Each number is 50 + 10 x the weight over its row's rms, rounded and kept within 0 to 99. Layers, rows and columns count from 0. The size before them is the row's rms in percent of the matrix's.

# layer 10 attention key, 64x64, rms 0.0715, rows 0-42, columns 0-31
108:64 47 45 67 31 49 52 66 50 61 40 53 46 31 65 40 60 48 59 47 32 56 40 59 57 48 51 55 52 51 55 46
098:60 48 42 51 47 48 41 39 42 62 58 47 59 67 43 56 43 46 32 58 38 54 55 39 31 59 59 58 47 29 38 45
079:47 40 53 55 41 60 64 48 41 59 49 37 44 45 66 56 62 58 51 49 55 50 51 65 44 44 54 54 38 70 53 30
098:47 52 47 48 75 47 30 46 41 48 54 59 43 54 68 40 69 35 46 50 50 38 69 53 53 62 49 51 45 39 55 48
091:50 29 38 54 42 44 57 48 47 60 53 48 58 55 50 51 73 53 47 44 60 31 40 65 69 51 67 56 53 53 58 68
099:54 47 45 44 55 47 55 51 50 47 53 50 58 36 51 57 52 32 44 59 48 39 43 43 37 57 64 32 76 64 57 47
092:35 40 49 59 54 58 59 51 70 34 26 39 51 46 60 44 52 40 55 56 73 59 57 44 60 58 49 38 61 56 46 59
105:42 53 55 49 55 47 39 71 41 54 51 46 52 42 65 50 57 70 61 59 63 57 53 32 61 44 55 50 39 44 58 35
112:41 54 42 42 72 62 65 54 70 50 54 46 50 34 53 49 33 43 48 55 40 53 52 62 22 56 56 51 43 52 45 54
121:64 23 38 48 57 63 35 46 43 58 61 71 58 44 42 55 68 59 52 53 56 47 42 41 44 47 51 45 39 47 62 54
116:35 54 42 62 42 48 33 53 59 56 53 44 51 53 70 59 56 63 44 41 34 41 62 50 63 54 57 46 46 37 40 47
097:47 69 50 46 50 54 54 57 38 56 51 48 40 40 52 65 41 65 46 50 47 59 58 37 52 54 40 57 54 42 42 30
092:64 38 41 36 56 53 49 45 74 50 40 63 54 44 52 58 60 52 45 53 54 44 40 51 58 67 54 67 48 49 49 51
116:41 55 51 45 36 65 37 44 42 52 65 49 45 56 59 66 44 51 68 57 76 54 31 58 44 69 53 55 32 36 30 41
113:44 39 62 54 38 43 59 46 43 50 32 44 57 42 44 32 56 51 53 56 38 48 49 57 27 49 43 48 64 54 53 40
106:63 41 60 58 49 45 24 46 57 42 27 46 54 47 54 66 34 44 44 65 55 59 78 41 60 47 45 49 58 36 46 44
116:42 42 41 57 54 59 58 57 47 55 54 39 41 45 47 42 48 52 44 64 48 60 52 60 59 29 65 40 56 67 48 51
107:63 55 62 48 40 42 53 58 50 58 48 44 60 53 41 53 73 58 52 49 54 45 34 43 20 60 49 49 64 56 51 47
088:49 65 62 57 48 51 38 54 26 58 38 30 54 37 52 42 52 43 58 56 45 52 48 35 48 55 58 43 58 35 50 38
111:54 43 56 57 53 49 37 44 47 53 50 55 45 42 54 42 36 59 71 51 40 59 59 53 54 29 46 62 42 21 62 44
074:46 45 65 44 77 40 43 45 61 65 61 40 56 52 53 46 70 46 46 45 47 62 73 40 24 50 51 45 41 36 33 51
096:65 44 38 55 52 47 48 61 35 43 59 46 77 49 37 48 38 44 46 52 42 49 48 62 54 41 56 63 67 64 53 56
105:43 43 48 34 48 67 58 53 45 53 46 27 46 53 38 59 56 43 59 49 51 67 41 49 44 63 50 62 61 70 58 47
120:60 40 29 74 40 36 39 48 51 45 55 59 59 55 42 44 49 41 45 50 60 39 50 51 55 57 53 31 59 56 55 45
109:52 42 59 45 53 50 46 51 41 38 63 50 55 61 42 59 69 52 56 58 68 39 63 44 56 57 41 64 54 36 55 48
083:55 49 55 61 30 63 53 43 46 42 44 50 60 39 35 37 40 61 62 37 43 34 43 56 35 38 53 57 63 55 50 71
091:60 55 62 43 60 79 70 57 41 59 50 50 56 62 58 61 47 33 54 43 63 55 52 42 56 45 62 47 57 66 46 42
113:45 45 49 61 31 57 47 48 41 54 64 51 45 47 59 63 72 56 53 49 51 46 48 50 58 31 43 48 51 23 41 40
113:54 52 56 52 48 58 47 68 29 52 27 38 32 63 41 55 62 61 53 48 49 52 58 51 69 41 51 53 58 49 33 47
106:51 53 43 34 45 61 50 65 75 37 51 53 46 46 49 54 53 51 64 51 45 54 47 51 42 55 61 41 28 45 50 55
107:63 63 51 50 44 41 38 33 41 43 48 42 41 50 50 57 33 47 51 58 67 66 66 49 49 49 46 53 49 53 38 67
116:43 56 44 55 62 82 57 49 51 42 42 56 57 58 58 64 48 49 42 57 46 56 53 31 47 47 39 51 63 55 61 44
073:46 58 53 44 51 36 60 40 63 43 49 49 56 57 31 53 32 35 67 47 47 48 59 51 36 59 52 46 47 72 47 44
116:47 49 52 60 47 59 38 62 43 27 51 56 49 41 45 54 49 74 17 54 49 49 33 41 50 54 51 58 60 37 44 59
112:64 49 47 74 48 45 56 59 35 56 47 43 49 41 58 45 57 73 46 40 65 49 37 42 70 56 40 50 46 36 50 55
077:51 56 61 60 21 49 63 55 50 44 47 48 58 48 68 46 64 39 43 58 69 42 49 59 39 41 49 36 69 36 37 48
086:51 57 36 45 50 40 46 48 52 53 51 49 56 41 33 49 43 59 56 66 33 55 63 30 50 44 38 63 60 53 50 57
083:38 60 65 56 44 37 37 70 56 40 33 53 30 59 67 47 62 64 57 58 59 44 59 59 37 51 50 48 38 49 45 68
082:62 44 50 51 47 39 56 71 55 44 35 49 61 50 56 47 47 83 52 55 52 56 59 38 51 60 41 61 43 56 37 35
090:64 64 39 39 54 77 71 44 46 44 55 60 49 47 33 50 67 52 57 36 48 66 66 58 55 42 51 64 57 54 46 51
077:58 39 32 55 55 39 38 51 55 36 60 52 36 41 46 47 37 67 47 58 62 54 32 48 58 42 28 39 50 32 46 61
095:50 44 44 40 42 47 66 58 68 43 53 54 48 55 39 43 45 49 64 49 46 62 68 68 52 38 62 47 50 64 58 47
082:51 53 67 41 48 51 56 42 66 71 39 50 54 52 33 52 26 40 53 34 51 40 50 50 37 59 52 30 55 64 58 39